config = dict(
    num_hidden_layers=9,
    hidden_size=192,
    num_attention_heads=6,
    num_key_value_heads=2,
    head_dim=32,
    intermediate_size=768,
    vocab_size=4096,
    hidden_act='gelu',
    norm='rmsnorm',
    norm_place='pre',
    norm_eps=1e-05,
    positions='rope',
    rope_theta=2070.0,
    rope_fraction=0.25,
    qk_norm=False,
    attn_scale=0.177,
    bias='all',
    tie_word_embeddings=True,
    parallel_block=True,
    init='normal',
    init_std_qkv=0.0297,
    init_std_o=0.0,
    init_std_up=0.0297,
    init_std_down=0.0,
    optimizer='cautious_adamw',
    learning_rate=0.000885,
    lr_mult_o=0.704,
    beta1=0.9,
    beta2=0.98,
    lr_head=0.00525,
    max_grad_norm=1.0,
    warmup_steps=287,
    schedule='wsd',
    decay_fraction=0.844,
    decay_shape='square',
    final_lr_fraction=0.0,
    batch_tokens=[8192, 16384],
    max_seq_len=512,
    doc_mask=True,
    z_loss=0.0001,
    train_tokens=127600000,
    max_steps=11216,
    dataset='wikipedia_en',
)
Each number is 200 + 30 x the weight over the matrix's rms, rounded and kept within 0 to 999. Layers, rows and columns count from 0.

# layer 5 MLP up, 768x192, rms 0.0721, rows 331-356, columns 64-127
225,223,140,186,196,216,203,185,208,195,177,207,163,266,207,215,234,181,161,173,197,212,187,204,214,197,222,192,172,248,198,228,170,144,211,211,258,231,165,223,227,191,233,190,204,194,221,219,231,198,227,190,158,194,237,179,217,229,208,210,251,260,210,188
169,208,200,209,185,105,202,193,214,174,201,202,216,178,178,228,208,198,209,190,192,212,211,184,178,201,185,236,201,167,207,208,199,227,249,245,209,228,214,223,232,143,188,255,185,187,213,224,154,172,230,215,191,178,256,188,226,227,209,191,233,243,199,172
238,204,203,231,235,174,172,200,186,277,210,166,198,197,238,188,210,145,221,164,211,160,206,246,185,145,255,162,203,221,204,231,198,191,208,152,178,215,146,167,198,175,168,199,198,229,240,245,173,155,193,175,179,242,207,204,190,172,210,205,159,203,254,183
193,181,212,174,167,169,172,164,191,203,194,187,187,172,188,173,185,262,258,195,208,156,272,257,172,221,181,193,203,226,175,180,173,225,200,157,194,237,175,221,203,216,194,189,202,216,183,164,202,208,183,244,206,209,174,244,193,157,183,222,162,221,223,206
173,236,218,210,218,215,204,216,188,198,234,198,237,177,197,226,144,188,159,283,216,209,209,216,208,260,145,287,174,190,208,186,171,208,198,198,253,223,242,195,181,163,228,226,181,233,216,205,200,217,249,199,231,228,184,221,207,187,197,214,223,198,187,192
197,207,210,207,232,220,217,202,204,133,163,171,177,223,249,185,153,205,158,209,199,237,152,140,173,198,148,224,183,228,222,182,229,178,237,230,169,190,272,179,165,180,187,228,199,191,197,239,211,181,158,197,187,210,206,237,196,181,257,173,267,193,235,247
245,237,202,172,179,180,202,171,189,151,156,208,175,181,208,237,212,224,227,274,170,198,257,152,170,141,212,302,118,229,139,230,191,202,131,177,246,189,176,183,205,263,177,173,180,255,134,240,201,171,205,197,168,193,180,223,182,219,185,188,215,259,246,199
261,256,182,195,235,148,175,187,192,199,214,179,204,216,221,185,172,182,189,181,165,243,238,173,208,198,213,208,217,203,188,195,208,200,256,184,204,193,193,252,185,193,168,205,216,190,226,170,205,208,238,235,206,164,256,205,247,192,180,179,197,210,210,208
178,257,216,216,113,169,186,200,209,249,188,150,208,259,239,248,224,129,247,191,176,224,182,189,163,179,247,207,217,206,203,183,234,221,167,162,217,187,189,227,145,182,185,218,195,171,226,259,198,179,177,164,193,195,263,190,196,173,191,172,202,259,245,259
221,208,254,219,207,246,178,206,203,164,193,196,212,191,207,164,193,230,142,195,224,202,178,221,219,223,181,218,190,211,124,240,173,156,222,193,218,238,245,184,211,186,178,230,160,211,164,200,207,196,238,176,191,210,179,181,156,221,192,149,196,221,232,224
243,172,173,265,205,223,180,205,220,147,128,175,182,257,223,258,138,182,197,231,176,211,252,188,226,242,167,178,122,190,161,292,214,195,172,178,199,211,199,227,200,156,221,170,165,164,219,219,213,251,171,216,186,198,199,224,238,220,221,177,213,208,187,203
158,176,237,221,96,166,224,186,232,256,176,161,152,154,209,201,139,154,190,192,191,220,225,217,232,220,193,200,242,245,145,224,182,166,207,176,192,256,172,232,194,226,168,216,198,236,215,267,192,186,171,207,205,228,178,217,202,204,217,221,214,171,256,242
179,188,154,200,211,224,171,235,225,173,180,171,176,223,209,199,240,192,225,183,204,210,160,182,187,190,156,151,225,235,201,229,211,191,185,216,188,181,197,198,171,227,167,174,199,203,200,228,195,242,185,228,170,184,240,222,184,195,172,173,177,144,218,227
215,224,192,202,170,205,223,188,162,278,160,193,189,212,208,188,160,170,210,265,166,226,221,159,118,226,195,204,201,226,174,175,209,238,193,207,162,213,317,236,195,152,166,230,130,222,250,180,181,241,226,201,201,175,204,235,171,220,246,210,196,187,172,208
201,200,210,201,227,210,151,204,234,267,195,225,246,169,217,240,225,257,150,113,186,222,200,226,144,209,216,227,212,203,201,224,178,176,187,187,223,225,219,175,195,165,199,196,192,208,186,214,123,156,256,188,164,157,245,199,246,212,179,240,184,198,169,225
207,232,205,186,193,228,155,225,192,235,201,200,201,201,223,174,191,170,175,175,179,216,225,201,182,226,188,210,125,193,224,222,182,187,178,159,221,198,181,205,190,174,167,252,215,218,219,187,198,214,210,206,150,181,200,203,176,219,170,193,235,216,185,219
255,226,227,250,167,232,188,194,295,171,169,179,236,216,214,203,219,145,208,163,210,213,181,200,171,157,229,149,174,250,191,177,183,175,171,209,194,189,156,145,187,178,178,250,199,259,227,205,195,219,174,233,162,177,209,217,243,205,257,190,176,167,166,213
210,257,179,214,192,171,205,168,205,234,220,177,216,190,177,230,196,165,199,186,128,151,234,197,228,204,185,194,201,203,227,192,180,172,219,222,133,252,150,174,219,210,156,156,168,221,223,193,201,243,196,232,179,222,165,243,184,262,156,225,173,174,219,218
222,201,172,208,193,136,161,257,225,224,157,185,165,224,179,230,158,189,215,217,190,235,199,209,183,174,210,201,212,259,167,191,194,150,268,179,202,177,168,239,168,185,177,187,193,219,228,171,158,186,204,229,166,180,177,203,246,237,210,173,226,195,266,186
206,199,211,163,198,160,162,184,206,175,206,206,226,220,221,203,171,193,255,194,186,209,218,174,178,204,225,241,212,203,231,223,278,197,190,198,182,212,188,170,211,188,159,198,238,200,209,207,200,160,221,130,169,168,233,190,236,201,214,195,194,205,154,224
199,166,205,206,229,155,190,202,212,244,168,209,234,168,265,214,164,216,256,187,191,214,200,202,172,185,271,189,205,219,206,200,240,195,167,207,230,167,274,170,199,158,180,228,195,192,230,189,162,224,209,173,166,258,217,198,215,206,209,213,239,194,258,192
203,180,145,201,251,204,198,166,205,189,188,184,219,202,156,223,240,192,183,181,185,194,206,228,193,199,217,211,194,212,159,223,234,197,224,222,218,226,161,191,205,223,171,148,172,213,193,161,222,218,206,202,184,187,194,213,189,177,253,202,141,240,215,165
268,216,238,184,187,172,205,206,172,259,225,187,247,228,292,257,183,238,214,218,171,162,205,226,192,239,190,189,136,245,185,255,174,157,224,180,244,223,205,221,215,174,186,216,166,232,184,233,184,198,202,204,185,213,189,180,162,198,169,201,182,203,170,268
205,227,163,156,237,231,154,202,233,201,176,193,162,211,222,183,177,144,156,242,212,170,209,184,211,189,203,230,171,231,159,239,260,187,189,214,178,190,212,181,144,160,174,193,235,218,235,213,204,209,203,197,196,248,209,160,207,201,173,246,255,200,281,225
183,226,152,161,190,159,196,233,241,250,208,194,122,173,146,169,161,197,186,223,193,257,181,202,231,198,169,227,144,192,177,239,208,175,251,195,218,271,211,218,207,211,188,212,180,252,181,264,196,184,201,256,180,164,239,201,198,219,183,211,241,190,220,236
210,222,231,174,166,177,221,243,160,188,234,209,197,190,227,194,203,204,227,288,210,201,192,236,186,191,242,219,223,153,205,210,192,171,186,198,244,216,231,244,196,185,218,184,170,184,230,200,199,213,245,176,208,177,234,194,213,195,224,191,201,219,232,189
# layer 5 MLP down (transposed), 768x192, rms 0.0636, rows 331-355, columns 64-127
180,161,225,219,197,254,229,166,192,224,221,212,206,158,211,196,195,231,173,193,231,169,204,182,217,176,166,138,177,230,229,263,180,146,191,210,240,232,193,222,231,209,229,161,230,113,228,193,207,203,175,233,158,168,186,169,243,186,185,220,197,201,196,221
165,228,227,225,183,244,219,184,169,261,184,201,213,232,237,169,168,203,224,177,212,175,217,168,227,179,215,161,181,228,188,220,184,208,179,179,172,161,208,182,170,239,219,152,177,180,216,193,253,206,159,231,210,196,190,203,214,207,193,188,149,157,193,227
218,158,232,195,235,211,166,205,178,178,224,227,250,169,198,218,244,183,231,148,216,183,210,198,180,183,175,202,213,212,192,124,247,186,211,181,204,148,173,202,287,190,226,214,227,231,251,185,222,251,201,226,174,178,184,212,209,161,185,202,165,190,244,142
183,187,235,207,190,202,181,183,229,194,197,262,184,194,199,189,227,225,176,171,164,212,177,151,261,234,246,236,203,185,257,183,253,200,254,200,165,196,213,245,260,201,201,179,188,140,205,226,156,168,227,218,193,186,215,178,164,214,271,208,252,190,201,219
188,217,161,170,220,145,222,176,207,158,200,179,215,206,165,242,235,164,277,212,173,191,205,209,191,216,170,177,214,196,186,215,161,184,261,206,182,229,242,209,201,183,233,173,260,147,197,185,192,182,158,157,181,195,213,255,132,218,155,199,201,170,215,167
170,214,168,206,221,204,251,217,171,230,227,223,177,179,151,186,152,267,244,194,245,207,177,162,206,207,217,204,180,196,159,198,200,161,196,226,181,189,245,173,233,218,275,208,138,174,194,179,184,215,202,173,196,243,240,176,212,161,303,181,201,182,256,222
183,220,184,162,198,179,165,176,247,151,157,324,196,173,186,166,205,182,194,292,200,183,204,148,177,159,213,207,157,253,164,220,188,250,208,176,204,191,189,171,280,232,252,193,204,204,177,188,246,157,192,255,224,247,196,236,212,251,182,194,240,189,222,216
224,235,202,225,183,221,228,228,185,202,178,210,184,177,249,212,164,203,137,184,211,194,150,135,209,171,185,195,186,213,213,169,252,243,172,229,190,204,197,136,207,238,231,223,158,181,154,208,254,189,197,168,204,165,194,233,190,218,253,228,156,185,91,200
194,197,206,158,216,209,199,199,224,144,202,198,226,190,194,215,202,207,159,189,233,147,204,190,240,199,209,205,206,193,185,154,197,192,218,170,186,231,144,215,234,253,226,208,205,162,202,147,200,222,143,209,168,161,198,153,190,206,235,238,174,203,219,172
239,167,198,191,219,168,162,254,224,246,216,186,186,191,207,246,236,180,224,211,213,197,233,212,181,172,260,198,170,162,201,172,185,260,168,225,234,156,195,213,162,204,187,218,230,181,225,173,235,152,201,183,231,174,191,181,267,204,246,167,232,230,180,162
180,238,186,223,177,188,186,228,220,145,222,352,173,240,170,207,206,206,185,257,215,180,198,256,226,204,153,256,231,162,153,216,173,231,269,192,158,184,207,199,254,220,222,213,212,204,194,179,178,198,216,217,246,258,172,233,183,187,202,196,234,239,179,152
252,201,234,231,162,157,237,200,205,162,233,114,220,256,186,228,229,216,260,182,245,194,229,164,227,223,187,159,130,189,222,187,251,219,194,192,202,209,222,203,221,201,169,230,245,199,187,187,148,189,215,134,175,207,113,252,192,231,153,174,213,143,260,183
195,206,230,238,189,171,205,194,188,234,206,280,206,174,208,189,148,207,200,195,193,165,175,220,197,214,213,176,210,194,153,173,185,210,174,212,225,209,189,190,227,189,209,180,203,187,213,212,171,182,195,176,229,227,175,186,208,175,247,188,216,236,207,156
201,160,188,180,217,231,192,192,186,200,221,180,218,232,203,151,229,170,184,170,191,223,148,210,211,200,194,179,222,167,247,193,141,177,181,152,171,216,220,229,244,195,189,240,153,186,168,191,209,186,224,158,234,206,227,173,151,170,154,170,142,206,136,194
226,180,225,244,216,178,198,162,204,160,202,160,196,273,164,268,221,177,208,228,204,195,208,184,230,202,197,168,184,225,226,192,195,216,209,176,180,214,211,164,165,206,202,212,182,195,184,232,303,189,164,202,220,195,180,161,199,260,194,231,195,237,239,196
227,198,217,142,163,201,252,209,220,220,203,213,180,203,133,208,190,167,204,163,231,182,189,229,232,225,151,174,192,225,171,161,209,149,199,216,175,209,190,202,191,181,188,192,251,224,214,224,247,210,168,175,195,246,225,247,214,183,187,165,212,234,237,231
214,156,217,189,168,179,214,220,140,219,212,247,214,198,185,199,207,166,213,185,182,169,196,143,186,189,177,178,175,190,222,180,190,192,214,194,208,171,208,172,304,205,218,170,245,215,211,173,223,232,209,204,247,195,170,209,189,195,168,186,134,149,221,197
198,231,191,231,176,205,218,205,183,184,180,252,145,197,171,218,188,221,219,275,173,185,196,226,234,205,195,198,219,168,189,233,193,145,204,220,199,209,233,173,217,147,215,221,177,183,172,202,201,249,200,161,218,201,227,219,230,157,219,166,202,218,179,202
211,191,160,179,208,243,160,234,209,139,194,169,219,195,208,213,156,182,179,193,192,199,168,193,181,225,215,222,215,188,229,238,253,203,152,204,202,229,184,208,214,193,181,215,205,235,191,244,235,186,239,156,119,187,187,161,225,167,226,182,241,228,188,184
165,195,237,166,174,210,191,208,230,174,239,160,186,174,208,188,212,248,172,187,276,205,229,213,180,222,165,189,208,193,162,213,165,235,215,266,218,224,186,184,166,220,178,193,173,192,192,200,159,201,170,175,136,151,226,159,248,186,232,214,203,227,237,170
211,219,213,236,126,213,229,173,175,180,195,187,204,232,185,207,261,192,172,216,175,232,181,178,167,228,200,247,179,166,198,155,153,174,209,194,163,208,146,233,217,206,201,189,190,191,194,214,220,239,201,175,232,174,209,194,198,160,216,189,149,189,174,202
169,266,206,207,178,187,224,259,182,250,236,233,209,174,241,184,165,205,211,232,180,165,217,175,180,206,220,177,175,214,218,189,155,200,205,233,211,186,202,147,264,184,227,235,219,202,186,253,172,176,202,172,235,203,219,199,196,231,174,236,251,186,177,295
266,166,241,167,191,191,205,269,206,153,232,147,231,184,190,207,193,156,155,202,170,209,230,238,172,250,191,143,163,252,201,166,195,232,205,147,213,202,238,198,216,214,189,183,185,190,209,148,208,205,206,211,224,190,185,189,125,157,142,212,237,203,149,255
194,223,171,136,222,194,213,232,164,176,203,222,172,215,256,209,196,196,195,182,213,222,174,176,188,193,188,180,221,166,221,232,201,169,223,217,236,208,211,166,217,185,228,164,223,191,171,198,198,206,191,215,198,167,219,168,193,204,164,165,150,177,278,202
216,159,226,167,227,192,189,263,246,212,209,167,200,172,150,196,187,209,252,211,271,170,227,289,153,198,186,214,205,196,238,229,189,251,165,209,197,195,259,251,173,220,103,139,182,249,248,221,199,210,198,204,186,293,203,212,199,137,185,189,249,254,135,168